config.toml
num_hidden_layers = 9
num_attention_heads = 4
intermediate_size = 512
vocab_size = 8192
init_std_down = 0.0
beta1 = 0.95
beta2 = 0.99
lr_head = 0.00971
Each number is 128 + 24 x the weight over its row's rms, rounded and kept within 0 to 255. Layers, rows and columns count from 0. Numbers have three digits each. The size before them is the row's rms in percent of the matrix's.

# down: layer 5 MLP down (transposed), 512x256, rms 0.0881, rows 242-341, columns 192-255
# up: layer 5 MLP up, 512x256, rms 0.0965, rows 243-342, columns 192-255
down242 095:127129125132116101164105153108157166114135147078147116154128090110141129119151071165085085078103112111145193122114121119124156149148139114150119124094133121132113144136118149159122128126141115
up243 109:181145116132109128119117120129073153100168104137099160078096098084119092120130125095171168109134152111139146165122121152180116123161080144082137143120133146137112173131143136158095083125160128
down243 107:128133096073157133137148137149156148134155105164106103130116098131103137137161149158150110120177137109108101135139126162115128121110096168129142109114109103115120096141146122090148111088099128
up244 100:118155092154116107171130121159084073131172111116124114098131157128134147106113101133157099083109106131110154112129124109175142139121171148133113157093117130149112164145136145113117107116111131
down244 104:095121130138161110078076097117117163154122103078124134118105124100179152104172127116121140151121142134177141124140165109130085102130155114172136106107130114145134130104172123127111121098105092
up245 103:103117103157131137131147100166129123105114119144102151099143098145156152137139125166107086129150122102099134120120115091141097100142116103039171135113172121157139110134116151102096103146140122
down245 102:096134111131159136093112084136128066125121135151102064116129150141154147153164113124144110168118112142157123106128114116110117097138116144083138136140127128185111114141107128121126091115096151
up246 107:163150112152111114120134126146108117123126123129109149058117105079167101124101180092126119122157132132152183129134133128126122155145142130115157132121165171121128150123138139121141112103121138
down246 109:081103117100142124143147129123129135161148102129126139098094122112103099116153140168139104096153148138138078120144128131129134145125128169113145103183112180083112157129122132134160078104085145
up247 098:177098139147189100153099115108095148131149135111119195118142115120121156158107118114196121098146108114109145130138144152131109117139139132120141109187153155209150164146172152123156121134137132
down247 101:157150119138141102151143131108121100134154111162079100124149136154157125134127124164147153112109158137126122147156130122124130139127147150108158126146081135183142142182127139168133114122145101
up248 088:182111142116100125187139135147111145128116092110110141100113094129123150146098131081132120148132115144164129134100095127145095118095079131111053118151114153153133139158105138108138106127178137
down248 087:130158134148119170139106166119117174091141130132134114111128151143122124126150131122126143141150102074147139096158108106138179114131104143181120131082106150116106116150132115094134150137143147
up249 108:118082145111128138114153143135090111074092120129164129113123144131125100137103150114152148150110108099117152094142189138122119098138137144126135119157153137199136122137112134108150123175132168
down249 106:082115132074166156132135147129091133114076134129156114132135156132150077103124147109114148148067103159134138120126166137140127131142145156157147151156153114154131101153132105133128135147123129
up250 106:183119163122128088115169158156125134150142129195101119118107137117128140090133174135102112176134117147147136149135156131147064125113096153098134162090137085151113114118090099152141129138098166
down250 103:160134137084146126122203142147107135188166115107115149147096103143158126080107119163145102084183133154124078118118131102153101190123094126166110131094125131092112078139126119147135119114104155
up251 094:153153097120131096129124119160149140160140086146116112109065090139142132107130179093175123135149144156101136119124115147131071083137142099056106097151081135141139115161115094133141093140170103
down251 097:100140117071118156112157090136130151134105149116122100152101137153169117141094110130124103105124166123125138106129134132093093152139081101109121162150161149106139127118143142098165084121161090
up252 102:138165118150110082123105124100114086125152102118144153140076136131154158069147138089125135133153107138127109122120091108120113113141120131093096128109088150145114100133139105111127143104190102
down252 102:161152142156111109104102091097128141158127153136114120121104147128181080153141162100123171090077180117102105178144101101131109130128068084133147130151073156117127163098130096144154156122131120
up253 091:134110138140144131120161132154092142134108130144163163089135108126104106156124155085155149145162129147120153155135173136102116137104146104155106122170130160119151165134122099139118098155150154
down253 089:159169124132136089135141093111088150091096103121133134120133123113145127155135134151138113167121103105107113109131133111123142118106113151121143104140147111093100138171167103146117123149155144
up254 110:151134115152166096123139106109093119150153096176119126086095116071114125120102145124139101143154099132138162147141131135140088106106126104070123094161118124157121124122129123104091137116117099
down254 107:165127129132120141107131175163138133123133113111146129173141150086151128122108106113165039129142086143056146114115137081152113117094113150120143145107111123117099182142153124086141127082135122
up255 098:101132133125137135178144125143138108086104127129101079088125110126114109120093135114141046113104118105146132121106130078144071129154156140125116131098146131197115110113139094135117121175088114
down255 098:137159121153146086102115145106093156081144157127124156151096181113153148139113115147132107132136158141089133158125121132147087089110165122137126143130140119161128134148124135105088147105156143
up256 105:150131154169167083115127138081132144112141109184147145146131126118163114121090106079143131110108129112139141166165154119115095144140157074100124134097143172114154120134117144138121081132097170
down256 106:124117115112152189080146109101097165093125099131140085122135108140108083161147174094130106122093141153110122130154163076108088141153093140134124120124107114124122104074140140072102114125124177
up257 100:160109149156124126124126106153149125086153119199102168139094117118122130103127128112144131177134116088093140121138178191140113117150145115106128137098141140148139164155104134154110083094152120
down257 100:133128111105135176139103109103128151114148157121123148080143134148071146160159123122155132150088090140134116101076126126135122146131107178145116125149141148156110119127119118153124063104108139
up258 093:130106113134153125144168081135116115139157110216121125096162145112135126108117178146108088105146079126103121162132127137156108133163129149103124149139130115146131164144109132149133132121123158
down258 092:118145134139136099099166126146148134141134153101108131153111140132125084113115133139148114112142175197140130138151136101120116146090133159118126108129126124121165131150104131160106182110066107
up259 096:163091076119171154159094134165093118156162113114143181140134127134078159144111144099117156133105085189145126132104101081121134136122109131118097143100121145136140134146142159167136085118144141
down259 099:132124115148128104128123141086139142148147107092136155113114140097149120092148145111121127126165085161132145132169106084160176163137100121144098107128123132144082123140176176105139153110124148
up260 091:141096072160178106107134126132119095180147095127136135145156137096113102102058132119135102140162130178143136154151159109135164148118164143138105067148124121122142141136131117117124160151137130
down260 089:169131169126131100115089116098126101130089123109130157117138110156148128174147102156131128118179096106120146130125131156092115110124101121134119141123128089142146159125125117163135118148124120
up261 101:153147135127133144121122143144080125073119144151122149125134125079133067069107129116129091131155087162114123121127142158142128169109111137148111136128190180214131118118137140121119098117147055
down261 101:135130108136109181117126157112099116151140159123170139110119123127159110113179126154162130091100117166093090146132160123108143142099164111130153089161129121118139094164134120147169091079145103
up262 125:131084185162125105138137112126084132106146111166113107103105137104125116133124158146107148134146136110144150137114110109141082126119091058123119093097137161145130135110113126123123112108164134
down262 118:172142129112153136120131151110113138160151103138124113089115110157125138159130171127118105137151090141146156113160088119106108123150113121163167138140133121138101133138070113132152076091127148
up263 108:152170114147119170163125154091098102104127133129114165092160117152117140083130138124168121119165104109135100140114111105132090144099141125144124138135143102139124190163133113160130161122139132
down263 103:152147128145106134141108119070130127155111082104159124128144164151130155148134082140137140124109098132120082153146089082100153125133155114128098140158096137109137132113167119112133140136135135
up264 104:144131127162127133145144104109076140102156149131119182128120042113143101067127116125143147135147134122124175140153127127162141141169070097134115137166131153149131145096145115121110141132140131
down264 107:106098152148079120120133124121124138166085128102134126147120131160139146126141142122136113123167098111110123119132146102121130123107098106163107111114117134111114086110106106152167124094114144
up265 116:123113143171142127163145097064073112106128147143070117108179115114141085083131116150137146158159101093115149156084106110154113080116099143088131121128162145156083103134143083159113111149130128
down265 109:133137140183131116142111153130099165145098142143150148165141105143152126122095132123142108121130090112130160123089097131125106106143110127140152161132088154143093148136165110126132123164150077
up266 113:168112142165145142129124125117079115144122124141094160151147149147170147116125143152170166133141077117132121197119163111160086111135089140080090144091137166172136158123146088138124122115131152
down266 107:150110119102100094139071140112150132166138126099126115117083105110130121123161125090142142107151131125159141116155119111147143132147146057183121107104134135103113174120119112170142094112153107
up267 114:161169131154112083137167076075121122109167093131138190116125117142110140094144166127144121179112128106103158184135158095131108111170118094106134106151146123175109108106138148106132148107148155
down267 110:062172121135159105109144117137146133160127171137144129151143083127131145168144138142134137164115148105158122146110139125146125103127131091128152128156116156114106156133103126138126168108126165
up268 087:096113151100113142122125144120109121123130135123127133155070081108118126143144156149149155170111075154122165104100115127104093133110071107106165116134145122156119101137084129159112111133147111
down268 091:102139126088104154140172140114151147144123143103112143117139118122076134190136128104163135135112113135113098136088154107121097137097138158171123139092150119064137151085115141151141117121120145
up269 097:157107118126139131135146110116086118169181106112123148160076136097118118136155136104131147172097109135071143150112114136087149120192096157094123147132133137139114106119117134116093115141188125
down269 099:103141157196144066140123122134174121094141132130148167160149128163159149110125106142099127121132158144100135132135126125157095040096174116120095109138145106133164147127116147138130153119103134
up270 107:144134103168086108151190124138095100125158110155108158114120113113153134092142191115143148125146078115144127130136159138144182125117129139104076199156114136124126112146111113129137143122148126
down270 106:144156167161121161116176179127116143163073157135127119134141126121128203098102139138113109131151120100145118140097106139163117122116094131160115081135126117127153086125086114102158170077145157
up271 101:113143170122156159102133118143134124137125117154128203121111118127104097136141133136133078153150167106115157129136165138088152111074134117081161104139154125118112118121105137167079119119148152
down271 104:137129106125092148127124091085110117130071126149164115117153131119140159160094135107108139164138075141163139169112146145110158183138152145121144114116135162111086118061116141089122141124111143
up272 103:166142132135088120146110071152104089108140135118160124094142091150095145124125132092142115112181072144134135118137092166157147156106145126124136173119167185140118145143099125133154139147147097
down272 103:089095139112136101091155158159155101114109129133115085157112131122158120138118102096137113098131068103080116136151106157127163113122145126126153083167157139065134155123121140114149156170151129
up273 098:166108150138149110127109120106127110102167107162129158113141131109109073092082132132138135174128134144124141146107132161082122106142143077127152122139151130128131147129125120130155141164154144
down273 100:167131140122154126110115110110142135130156114084140131138120148128114154114112111107107132124116148129153130160066139122092137133171179108142171112126142087126099125090107123145168074123137130
up274 114:144120117150108145122134075143103129113143103123155162139127149109100124111106160109150139143154082110138139150079143162125144126157137077077152122141150116142116116149120138114145086141161153
down274 111:114149110109151060118154143146108122127125104114167139135098155157102147127082116138191110142113116134169125117115131093099140133110149111150117125129133119138136131152094125189118146114124127
up275 113:153157141127133056136136121136119130155111134114091149091140112121101105146127193103126111162136165135156120165151135143115128100137139112137130120114179120176133133082135106151133052139158149
down275 108:141128170169105136107130124123098133174117117092102138115139098138102149152126157146133120126118099140139106120105139126151110114151118152160158136066117133117119145179124113185122184086141127
up276 105:135130135109141109144163115154134151083137147135135137119079109094110112107136141118112099128156094125086163097082135119096101102135077143094124107130097120152112123131091113146097126119176134
down276 104:136113115095117146198122157135124084205173118103144130111164147080113143136170133100109117135120091175138123162120111127138147150138176151106113170161138122113123175120126132069137140171147120
up277 090:149159131124174130156114148142089097091117108113141132119120099146132122155136102107149101153111124138143091103098132141118136123123123148111121148127098097160115174163097106174167131136188116
down277 096:140110127131127126124106129137102138115114145161143105138114100133158140139112145082175108120152112146163125138139100073147107205142102105127138128076125140135129134105116134116115116111152112
up278 105:178138096131137144103159143129098151115180129135107143073124119096147076119093149097168120105160143135168161132137150133167123130142149136082148128167155139144123145148145131162123097142158105
down278 104:134103119080144153147123129102142127180166136185110107094127144130100132154183144162160101110186136123156151115105129183099110111117118140106093124124106088117120097121169126090170106099095136
up279 102:189140160179113105155129073111120110164153140139104120107141127127166127115109159168127149162094115131106163165161135162161085148114131146122141095141086123125125126109111118138126145140135124
down279 101:087133096121111129107087143130136132125134128117167127129087121175126092137122134122157095131115101116139145139109111101161134099143181148119160126165126159088171118135129153116157140104135119
up280 106:171121081130127120135156113108114130087141152132127138113159106112150144159144155136149148152140130132134131125107171141142172130158126132161112150157110136197143132128118127117134123105190130
down280 104:115146126148140149142166089153118131106148159153114092134096134141135133135141156115187131104102076113149106123157169101086144095141129111138086163168137131122082146129127143130075140136110141
up281 090:125126127126113122119143144122123085083117072183134101120091135133081131153130146127167126130116150138152112093089140103145140106089106134126153120130118096123126132161080121141115113120146156
down281 094:131131115153113104119139161122136146153132145148148132159094100171167132110105141133122136123107193143125124119122106136064112139170098130162141146110115126166140116094149117141170131134119125
up282 101:152104105116134114160121081112132123143126140123106154106157114147127166137123131160151105139128157146098175121122146142151104104137125088090101126128101102145125115147190117116114106122115144
down282 102:162185132129124120158113144128139126167130138092150124137130144099187150148124112146133146161127109164124165147148097125165155116150094115137092115130091131124144110139183098126116130148123126
up283 104:146119112158137164140116098093092116101125132120105166137120069147128124114130195158158157142173119109169099167126102121144132146103098143124096141149107133173096105153127103121106131164127139
down283 102:185132151138159165095103113103111121154135103120149091106160140136140145132145161102124157133179065103143116134104101093153117074118119152178159137136141099109114127110108102162108124119132132
up284 124:136114134122176185114138093118099121130141124156121169088135132144130117148165123158173151125143066122146126192146136074118137080166108107094119139133148163154095147138096107158128135112109191
down284 112:170115164119157142137137131141108125147123182072143139103129136111104139157125127172175136176093102098151121169117134084134099123129169148143109146152141160119128134116124103185133163178090121
up285 120:129098109121133123079099122154112100141099128134146148112151131145123126105149118130176153120171148121137130100159130131113135131119113149119116086121085102138120113133101101141095090154139133
down285 114:139125130133118104109177080142114145140087156122107115087157132180126121123127129132158119126129122132117131162178153129153077112155114148152098147113098124100125117104136102083124069098112137
up286 118:089087120121125087179151118174137059148126126124148130103115126101113167102126174118124146133105149160136144138085117127191122171143149146136112154139156110147152160113131078122132127130077157
down286 111:114124124120103143123144057060102147124094118105112115126112174119092131142182174111130118161144156105137134102120103110173112120161145122138113121124197095144139111116180116127145140116109159
up287 104:122093119139151102156077120117097087105151123125100133123102131121129080100160121098144156118126120140106099106132144119105149118109129130107139149156138169146160121106155116145099139139126156
down287 104:093090108166128091126106138110107097136148125120124130165106137139169125142157122104171134118104130165151130083160181085149148114110135172146078123120113139084092097133138141097122125101121118
up288 109:129109118128173141098121167101104128100126083130078140152141134111146124088139131144181128139096134114095154159136183136098134107144123108071126112182149141166156130107140129132104114118137098
down288 108:103129133121107114138126098125144096140126166129153107099116143171081147112107138116113125145177109140114142115131070131131114133124133130123135114113136126093101084106161131091121140113149127
up289 091:154110106111128079131154141134128114090106124165120135138134112149108095129108107119134078112118124111107141156165130141133144125136122059110147093094171116151093105152120134117112135121080152
down289 098:114178144140137104106115129131109132152093182126070136146100104085140135151142114110123147113131133126138112152122123092145097112143131140135103116164122110151139143128132108112143166144125106
up290 110:160132121135152161134159139138109153131138140138101119117142127111175159064129167108125143130132083109108096123155130105153081141107155167081122111158121142134118152100159113145129117120131112
down290 106:191082153111118117101112095114123118140095186125105137121185110126149104112082105079139147138118104152133132107120117136138132138103132139119146134126148157119134137111152125151156104167162105
up291 097:152126133147137121149149120137121134132159106171116121103081160109108136135133184068134135107130129104127117119140138156127086109120135139107111121148119167131136105102093143119108103145126124
down291 100:140119133146111112145121118117156104140157130132092100093088157127115130149157110132163124114113131117114095088123137104149173123141157158156121096131106128079078123123110099140145068091084147
up292 093:137098110138126094123168142166103144139132117129098141110176105167116111128125128166136120143105188107151111120095137141167190106116137155125150113169131133140155170145112151133100129121128184
down292 096:111119188135144138099118170109124125147117166057141117140137107100141085114142125137117138098109126147176124127073095154113118095157110152102134116136141132105142096119132165109140168150170126
up293 109:092121108150170068136130158124137120139138106163083163142099110175157116150116130099199135112092111121115145173165163137153124133142124132145157108123089138114139103192126131130079100155116124
down293 106:130098117107154149123157148141074140109117111150101161116154130140112115141140123101139112115092146110123152124090135115121115111156124118138148119083146157131105127145142120144139089141133152
up294 095:133089144137152124172145135143133153090162122118079121135097114155151125164158115127135081117142152097141112088167090087112092132136114126132136133139170166136134157131100119115111127170105123
down294 097:105107140159171104084159121130128126123109087076109120127143117140146117187145121150119118112130116112134117139119119102139162129118144162154133098192129123141109158112150120174141201136145199
up295 104:169129111152138145120120128105100135165140124121122212099148154130103118032130172113144135131118143148123133136083143128083103105106132147118129099146123103140109151126093154144141124134128175
down295 102:159204087153149134146157131112101090156123072119149111160160126164117099152118131128103136131141152152130124109151144121161140132124112163135105132178189152112130114142105117169102145112139124
up296 106:154144088142095125152118088101106159141179150122147188095141132119118135082134136093173184123135143141103126133137132118106129138182095113063114084140135169147134125122163141134115088136159104
down296 106:096138135140143087142090129098163146143137146132119111096104086145148111143122154140088156136125159104131111141162120081104089088152124081080163080122083120128182123095132165132105113094171098
up297 108:137110138142148183118129091149099120113139117163109176130088073123138102123133149123164153147100123126120148156166121103158172140143137100111102097109140137148129152135129108127107101104147106
down297 111:136082143137122153151108120108114141104093161167100143087116104141150136120118150112114125174115142098086144098137095116132113131146155127147134124113136121122121124117103160096141143109102110
up298 089:119142131147105131158142133114113108109133113133124100096146135117092140100122142136100181185121099169118114164096103129127121179124129114131121118152086121162113095113129125144117131155155124
down298 093:102145155117122147120143104145161120165155118132142099146103134133112134088138123113087127126119123131130114133112108192153189129148121127127109072116147146114117116147139161127165112101142148
up299 118:123158102130129099124145105105125064138121124137139143098115134135129165054104169120128148118158154114138179122097120142111127119117128131072138183118158147152154125130157131133132135160122162
down299 113:136145127092140134133148110092136141167086132131108159153125107138128161099103152104110144135102110153148128096116126132116128148113116160132129145119140128121072114139095180113114162145145125
up300 104:156108057130123158159192143115150124105135131122121097086139106117127122101114147138126086150087098148137151169113146121129114102133144117137128125124107146169134145114128128146124146219085128
down300 102:107075133114150150124117192126105161148112145132104175143101139122183133124122158140104125092153171151150118126118121089126091118139110100132128183108081117163122071151146119088099121127121119
up301 088:123131100119167129141139152175116136132124120120152169101100086168107112119099161121131145155189115122091124131089142144164085124113141152081114127156128148129146149102149148156090124149113137
down301 091:123149119143121119098106099172144087108165137159132164137126134179154089153138116171143123130197107119138132102086104164167146088169156115130135116143126125107174158133142099156157142109100120
up302 091:103167124128140139097128156083082104136124123145099164111111140102141125119125118123158112129117117085108152157160133143114119095131104169075159145140129144148124122162128114142120082147140112
down302 098:090146183135126144111156115111083157166160123101075112158105156128132114108152114138115116115113163119102110174092121153127145118136155158134143133150162097135113121118145098119111126087099116
up303 096:131111132115096100144113128158088152110093111153104121096146135115112064140092120112129115174179149135085117164093129128146134117084138147103133125158160104142119119139128106133134147150118146
down303 100:126116169127105101103124151117123150156098085110094143123149115153113100111123122129111126123150105139128091130113112121124094107110123158143130128128107096110119093164124140164127148140142112
up304 091:171130166092136112126124109167123101101182119155137102126127118118129047145103111134111153129118098094122120134119112143143136118150149135143111130075161095155125157142092131167120140125125165
down304 096:109114179124141092106077126128153140149133095109182135174128121152140131111144097154101137132114114096097128134147147095133141162131153113128165127116163149098149159075098125122133176097132139
up305 120:133112092126167080117113128099060065159133140113110119123118112077165107106113121120167151116120121106114133156129140136103150140114101129117147117164117140154134153115120124135143111134097100
down305 114:136107122143135157072120095156095100116118154107126111136119132121109154125114138084161121135127099141178161115102088108164112138129179113141147140146092100145086115118148130075143090134066155
up306 106:147119096124154136133122133119098140140134139147143177099097146111132131097128136146199145135158122111143124146092112149139151097119106109134103146135154167159092133141137166120143095172098136
down306 106:120099152166124147080130165112162081125090129139104127166192142134127127138123154096153153145141085101113129111145118099133088104114111166142127124113142113110111083096095140131153121159111107
up307 095:169101096120146125148114105138108158097118149165105144090110137118083104128103144121116111131102134115153135116119126114129098141142145083084122092121079160166092105172128139107157060121145103
down307 091:133098144112165154143151140128166128141131168120148100104117112146095162127107138122079118147087153084162146087116128113099097084152109130123135129128152171142113123126124164114143138170148148
up308 112:142137156126128074144160142119121075098120122143117109094137162113167120107121134141107106129102125128118163124160125167114137095136114111120132143124169130152116140137119116164144124161094139
down308 113:139149106140111123126129126084103148102116105136112097082135140137135146138115137198113169129156124136144155137168135130091127151138102092179133143093104149115125110112151162111182104135109133
up309 098:146129108159115108165161132146124117108163133143075132137141110116166103149109127162154172103159197114100122138168114153092163149094068109086160128163096106146129159161106121158109077102108100
down309 100:120138149104089147137123163117141144121140128112163169154127134159135122104125125125138140123097161126130116115146183134111126148116146147127125142117092115155174132170167125145134139123137140
up310 110:148132135168108077139140109089082107086125148142081104145134115105154140120129134132159125133145122087089134154117158115140083113114091168128123151143138150144149138136175159119108141123173119
down310 106:135153146143113128128135165096104166155063151149122146138123139152161173127114140135152188126138106119140129104108132140131079124154140162126144105144122143163104139111131139092083103114147153
up311 104:156130080142164142120132147096110148163116095132127148104153155125160155137126132134117144136098116110119133126137148144123119160138113140085117135147158123159171119130132109108106138143087103
down311 105:121134102122162079138110129082130105138142140127122132151117079142127147123055149137133145144125101135139126113120103120172087136156132124124150103137113122117122159101138149103147134138100075
up312 094:124117068147150173147129137143112143164143110145116132075141141127127102143128181116119144147143113124150126194115153119128129117131124149134137119140113114142140158133126132121091122123139181
down312 096:148106100138094154152102115115166156151106157146144141112125143164119150150151120150122106174112125145153081140126154146110109166142129143128138103129104138148131070126111144078124158155132106
up313 091:140144087133148147125136162086140113093146105138092142128127122154165123159134125127174090153113125137144149130135129149131118115128170102105146088165139132193121131131112121117126068161098107
down313 095:136131111149122167126118160139120126179144165127063104152146178155101093135114143114138114133128121098109141070156119151136138115174163170132117155124102121130131120129141146144127103156136105
up314 112:106125111145154141157166090156139137099154137152155113089111105103150089152089149129153123152097144116129163145193118159142073116127121130117178155132082138134158147132087094155162124148078139
down314 107:132160137138133125105111106140124110137131158114174136116116130129142140096127120164119140117117110113126112156133170140075115103151142143115093150124126140127129149096112085126162081093125142
up315 092:158152104149122079139143099105075123140125124135125154068102108100133135106122146103107160132129139129155141162125116155113136132112097118098038110144093136134109130150108092119097115140178180
down315 096:118110150128133145130080123110113122126095091120137165113121162117172064148166146110094130116142075120137138134158125118111138129106128122163151133139103141109118147131111110135138119135122164
up316 099:126138100119098105144130158153138110143100084118134114139139161154135132139125132129147149133120099108091178081152131109124133117117150112088122127139158131135158121172082113115115152179169130
down316 097:119129156166145135137120137144119097155117136119110126090096140097135125132174139120135120097104132126121117130091122143087140151116129146110151137127120147147116156146120138114119124094141135
up317 097:158147112124105116152117119080094127092123105152103150126101125122132126140175167082131164155154110134119169130150118141151160128153092136135078164155121136148083135179099117111138156191114091
down317 100:165089183113151120112111094136106167151100149080086136119154166115098128120118140117102173140123105114123129114113135110086106172136101162142158153117117136124106175098129107163116137094125151
up318 094:117089107138150169152157092144123105152179092181101130120132101123132094112071141124163085140114121101150144107160126092142122128147122104125156118118120089125084143133150133158102104162096102
down318 097:089191113101155109126138139160089119092131098109136130095134128134119100099141107165143145129075149090162127138130142102099146102110086133108131124118111117135148114143105109137106122141134134
up319 100:102119126126118144144138124166105120145169131137144137119110137126119174132138117095125093122126100122093112143134133153145129180145144140130150152145085186146137121114104139127070127147121123
down319 101:106149139141133082095119158164145119103149166123111099153160102112134104141122110139154116118107158116097150119150168130106150108134104116113121106114169121112146161127179124132132147119113120
up320 090:110107151154118101138114150138140138122123110149138098133105151134120108143135170124130082144124100113108130158135173134170133107095146131123138136123090112126131149148075168146111110106110160
down320 095:121084149150108128138070123141153115134142143131157127157088100125106132105111143097117142160087104117121127100201131098121108134169130159108125161115115114148141109127113091134134160127115151
up321 087:121148120135166112151114168151101099115148099129108131097153140090096096115083149159132114117111150131112139068121148125086091122108113151137170113158114121126175145171153149193127126127187145
down321 089:115150106128099075134168173148147131133149116112142136141173123122118151129133104154109084111141132125071108140132085160163143135125102168147127129160175136120155178130141144145138179113138141
up322 078:124143148131114120129156121150135119143098119150095111116136117142145112130111135087132128104105118113130109132150117141131119147119145161152161129109101087157140163139105111181118121154155168
down322 085:150105145098125131111111148115094141136131117107182146120134113113142139102127105136154140157127116084138153123117136132106114145130105087114124141145130210130148127122119138131118121127126112
up323 106:137124110121122146143167098122143117136135169137113112116152133148170150133097106120147118143097129129086152142159141161112074080171114117081127122123145146140151159187165121141114129167130143
down323 110:141157147111111123108122131138132113108186137118133128119191141091134149143111146143112134129111104134124133125114159123139097147123120110138154142123164113111128164110107109165139160131120110
up324 101:142142081118145120111139142145114122149128138128069098143133161070140118144151112139145145119144153109139153146101132156106161135137098120152153175126169108156163154125153147140123094084093107
down324 103:144134124116123170100126107119124088139123144083132081154104164135088149123123121107124143157122114116153165138114076064144131165144168137127133127140112142111087135095113090100155101128133107
up325 094:112140107148120122114142160107140116073115124139160139151095133118127150127128098125190109111146137110139125114148112103153102166139098122100188163123103156122138141162102127138104145121118110
down325 095:149075119158136160137207162084080160124128090102078125127110133136150110136170180142138132130131109124148092108123100101142134155111121138155122157109126104186146123124153132134197124133119147
up326 111:162129152152139093175144080153113131135125126140134153120080155139141132086118160078100106134133113113113132125137143110135132117149111132114113130141142157151096093130118093140140116128151156
down326 107:155123131104138138102083149117121162123122126091147147091176154132134112127132152151155136180130111128139164120116115079111102127159140158143158128117152086152106133162097095140167155119164129
up327 109:159138107135136121177126122114109131140126137140160157144114120146143084077128182128141154119159143181165131128129141152117159156168129105138093126170172135182128150168108101120132113138159096
down327 099:150107124084130102142113100138127133147131154114182172110151122116129115131149140167168189113115129099154124141154110125132147123132130120140129114123138158114176174122102117112166146122128104
up328 098:148158101171139132146111093124084147137146131155125136127121110146123146126093135173172128111101138116094111139133132096109097122114111115078121141113112126159115137144121121134140126102128108
down328 106:119125155109115095113127137139107100177105117151121132139151106138154156143118107129130130102122134096114100144108125162107121122099139146142153135134046098155130154147125151132083125108126115
up329 094:158101146142161153139159144152118121110137142142138126100152133179157135111114147129134149164103102157096121106152111148158107107105146146124111134171161095162147158116128109174116118152142155
down329 094:115114129099176119116132106177118178190129127165126100107166112125123161120132124131086143171077153095084155109120157158149095120113134119060110166124116132147136166137096172134101105135094134
up330 118:111164119128114134152165103126083092111129140130165145105128098100124149081120160129152114168129090123135178173142167114176107171101074105134152143178082156135115107125087128121102153147146157
down330 113:094142109127092154145135139174127083137130114120131145162144114123136158084139102085110098100092093123137123170136133121149160120100135124151129114121122112165157136147142116153133142090172136
up331 101:141124088102173128132116096105084125137175145136105130110153145113142095083140135137150141093099149132119113075086108145159108126142095130125140171122170177156174134121137101142141137148095134
down331 101:097110114164102149126100132078104117120102144101103170147148135185110166134146158110148155126115134173189127096108119160101112121118129125133112126131115122142114120105141158099106119123109120
up332 109:140102090125148112127131111117113123117154134115157111073154093098145126162138132131151133144071112121114116135106126152151116121105130112145109105175171173121150143124135111147116118134116095
down332 110:128135115123106113122139153131105117102156087104200146160173130129146143157074106102118139134087110127118117106122113159135156066127178157119138153147140126150129139149100158091129153129088113
up333 104:150116139166129133167108122134115125114156113130176122076102107124151158146135136105138109091120119147134140123141135104103135119146146100092133119151163153154096124160130114119154096150094100
down333 104:116119130156186062117074125111090107138125138118123137101129083135117113109148118126154139086094168088121108140132130108134102127090147091109109118136129141151086083118111156120173122132132131
up334 117:149099129152147086124168109110128137116115062154118165116117149139116143092115117125113101126121148105189168125115145136100068124142120083127141133116094166153138152076098119133117103147126107
down334 114:137086146113114132145183113150110108124121085135143115113131160111118167121106146130164142095135103119153133125127143074098104147110122097126134140088075112134107124094108106165174134104110133
up335 111:116115118108147105123151114132108116078118102170096106123101152165130148105120136131123109124128150143148143154085106167154142137150138126124150164168125164136159124173123141135104120145108113
down335 109:186118134125149150113127105085086128178085095157098184102155177139125181111082127138123136147176131149148161134097128114168140155129146132146105116140133149160132124150101166079128119131129132
up336 106:103154115120118116122152145100084117118115146162095105115085132109183169145113145110188106114108106145107122145138130129111115164130129142112129161136110131163112104159127112104122123130160102
down336 105:129089166113148108132186130126129154132109168125150112123114123122124101136133126127073116118149180116105108123086066129135111107130118100130148136123092114094146153122142118135132200126152089
up337 109:138141081115125131115112126123123121107142119172103129139120127129169103113140142101128130123136143162156101107109098150129134126144091127071147140128130142124156133139089098137124117136104074
down337 110:120145091121116146117143122154134116124163127116134112151089144110124153152164115154109124117112130145192142133121093189066128181190091093129126113087103104135144094123106136112157128102138120
up338 105:163146076090145108132113144141139125119105135124121145092152132170158129121141156145126112156130160103124150131149113130123076121148124126144137088120147142165119099177155122137115155171076089
down338 102:147172066090140112129134145114118117144099151169138134090148120158110149153108143111152096165108132097127122128145101084135046154128113136157130140156110117138130078125149127098138148146091159
up339 103:166122101147168143122129061137131141085128147181110142121115121131114148154130158111128084145137172121166179131129135159125130133101115088118127141131156160145147133150123125156101145122134087
down339 103:165117164092136158126155069132120127151120142175133114100177128129122178157108161158125099117137111085150157115131114087145144133074136106123114193152163104115146126141118145089106170118117086
up340 098:124067133104156098122131133126121117119156118131122098140142091126126130102103149138150161150140115116137169099076140120095088074133148078108178164133134147139120147132118150128082115174079120
down340 098:125104121162111148089097128104151131109165076087142097114147120110126093139099084143136100110123087173105151128112081139137117148132186089103132127116103134138147115143106143136129115133112139
up341 091:117128073130151137130106123143160131164156156197111101102113149116108073098135142104139125147114104114095149116133135126110123087148169075141153047098142137122064142114090116107131120129118116
down341 091:156149187146153115094128134133152107122133120114133137144123113114158081130122140142137153145102098102149176136123127127126146120141118147127170115138164136116172128138073113104134152150094126
up342 110:158128104173102099124090091125118147152126111149147156088115175122142163121150151151107095147099113162110180152177159132112149135156130113139151098174139100135106132124136141110147154138102164